Each number is 500 + 25 x the weight over its row's rms, rounded and kept within 0 to 999. Layers, rows and columns count from 0. Numbers have three digits each. The size before them is the row's rms in percent of the matrix's.

# up: layer 6 MLP up, 704x256, rms 0.072, rows 526-532, columns 128-255
# down: layer 6 MLP down (transposed), 704x256, rms 0.0816, rows 526-532, columns 128-255
# gate: layer 6 MLP gate, 704x256, rms 0.0711, rows 527-533, columns 128-255
up526 096:484510503486457535432511506514481507522480503499502448497442506530502478498512489503511442505461521489464483460462498533500495531492494524494487506501525482501516469495490487480470478470465529489498526513465461520451485504519527505536491500514541485450507477494470502497525502461496544516489493488509502461557475512460510523586452489465519521478510521545463484498479529507519480497535
down526 087:497476512448532492467544495540503470527518493499529473471487475507530461441478529515511487507488512496465518530504490481478520530495490495512526492486488510472495482518487493467502485483520499504535514538525520505536515514537470526511515518489514531458481529499484496498486502463459520474507478541451477545513505542528499535433520478519480506553522515540451531499475495487488460479500
gate527 101:497475501531463454505481471473474506510483462472509495494532548491488492482462533509524537501506507527522488481496501488457579482496473481461507484482509499506454497529443495492501500494468482522499482486500498478530531508493507503556508511520478519547497514472480475469482496511484459476488511507515487529523497489477486505554459559529508457526495513496528513509441461462494483521517
up527 100:465526505497483527485494537489501514485500515497447529538474507494528532502526488472465504453496494494498502508487538537486481443558484494512494508529514464516488486527518474507531521490517515446507499483504478513531512466486547513476515481482493451502499463472549479499467495464555469519525503515491517574518489491498484521465506454467489487517488470534496540512521489483478498460516
down527 108:559510538489508508490499520478525575479492525470526466514519493479491509533462496494452500484543506501544462485499500482479471484551536514508495494524496511498464531509497485475465504507533491499498532497534489485519503501511483454479503473504529491494478489562542513424486434471478464484519478489500503512536502486519484503489512526515526476510499502510467508514493495481473515474496
gate528 103:495486484461456527476489552496502496493493461477468482487519475470473495508498512489534553490540519477494516494546459493450556481446500501496517529491492496543532446509501494503516468537486513530544485500516498477492483511502460470514524462485492465518489544484482502500511509468442503479471502469543476549529505533461528551532533547534497541493478514518540508475463494544503512535509
up528 100:537496481511481536499537498488503472508493524483513501538524477513497526525529470500475469493476458484519483481506542461495463489549515551480518497520504544490416548492480483462491536470464492520467577505497483492503545506524494500516514511493499536511479489507530518530468497488538501496478470488494524478479518459481450495484427514503486451477508506501512498494523519513492498465463
down528 102:508486517557456473528513469487464486476523484446526475487503537519512551479460468495492478497475535488507451458548499494494431528502542512485462484494500499485520501519503519479519524499491496522491528522500493515507465504498496495542497505455465529495503479516517545504483507485564523538489505538473510505456484477495477518520464528513505442459500499470486496507492527485516519493527
gate529 100:550511502478488472513522473462455452487493489521498478507477504482503501470524494500509496493485509489476495507520497514533465516474508518474520509481476500516469467494448533497555473497479470488488537491471517476540478496518490524480506536505483485473472524508476526556515505497463469489474518518479510500495548526466469517502506496490516492467508500482489505477548468483541439477525
up529 098:433540476484522486475512480522495497482474511478510457492516524510532515530472468481472517510528481455488458494533471522445514513500486539491462494520492481523547546528506473482480512480532564544485509467517487517493440475484478518505486503506476544530476515497463490506523468501516490524490495435509471493445504479485518468487533556518488480491490496490501506524529518505445514535514
down529 098:522486462509535457488517512498469486470492503500507468514571487499505438483496457457502477499487509523522483475542484479486513513503437508500518475484472513537555492531507450489486506494505507516543476524527489477502497540492536480487510487503528490474505482468494490484518489467503497490474517523465467526485480569486489499500506512521497538479526544537431486508483485526501509547510
gate530 110:538525525523522492487510492526485492546503481516498504460494534484512458554504546531489528508542416482503535510512532516525469504529536501472528503479491481497508510466529530522490536533512468495501448460509515523491490471511511482497492509469472526492479494535522483503516516514505517508505466534535472494487535515524469510487465542490510498489513521504496516473526498466492499512499
up530 103:482472482540535480493533480483466494534537516466515536476511514473500508500462460472531473508478540512501509484473500500543502493570463509457504498513507503507531457516486468536466525505521545485515500505529537475493482493518517479524526519501515506477497514470492504505507512523521495524529492500513527502470536473466514517472496495537527509528547505519483506507498506487477532497553
down530 096:489436495509547530512499529462501481485493502520489503490502475494507496547429482528532470533526483442462494561470510540497494546547490484515441504478510501492513525479483457465521504479491474469496507425527476487497501523510510482503496516521519470499513493519501511496514496478494475450483488533466484513548499515498480480484534462483553518493483481506481483512489474467498526489488
gate531 100:525468507511522510543488515493481522480513535545488519484526485473527510561492465508550485511502508502472495489501518481508473492481501494451476528477442485514498535428486469463491540494480504505494535514454493478521490507516447485497518442499543470475523500508493563476475535486518518481528500537510449489497507481481503507501471490503488501469506470484484501496479515512508527469483
up531 103:497510519506479484484522543529456535525506501510485520496489506504492523502484467502513571502499518502488505518497516531542486497526543461430495471483493523517534530481511538519507522464467482472543486510539457507486501503469463455461488517495506504531507523436542479510510498492511486540496491522504509489482507462508532492484503465477540461468546481516535524518500516490517531490490
down531 098:506563560461497511486488507490491515512474486505481498516485524500498512514505498473465452530528492503483429490524542510482479525510490523507523515491490489504494523516506490512488522491523494526548495523520524482439477468488479490539518497483487478492479483518502487507465496510485461460463502556472497529535501501532526526513462462502485522493531503514533522492500529524502490549500
gate532 104:490510518551515546505511507479481506499500553513504490473487437510502490498519488499544485485490515530522514485476506481477526500483539467470536548518537498526495467508499515494518508483523555486480540470462483543516529498496528475576521554506500463518507510506485512499526511500512473548485470448511447492506465523504535515474536493454488467539504496544483527490516520491499514483451
up532 095:508499490467483518546481540421540481478499520480504512502505446489469504519486472460449491470514521529489491478505484498549504493458490501504507515510465504498455480483477519509473482481528483502459512512490466499529478503501513535529481467535465533443467564481503483522465504465508485516495537532503475517501512494518496503489508526519500480476516528511480451444481494497503476484513
down532 092:503527492448495485466509489497529510530516497507477493449515428487520456493514529462482506510497472493484422536469499515468493505472504503501465507497476468474543468479492495537497487484541479471509490488519482516518488507517527495507484500531481493482514516483503432506475486473495510526515526453536467491487448482493513501476523528502501498457495521529517497543514479494488519471526
gate533 102:528502481508507455479484456484470479478523474483462507471498470528512527527493535537547544498523500454479477492556498480507536511460496496486489528535457533481483494487547527490457465473499479524497486492515513480497518526513503457514489448512486497514482523490490446507483493485544513509500512487499511531473501502512546548493471484493534464493512493484470471505476484489508457515480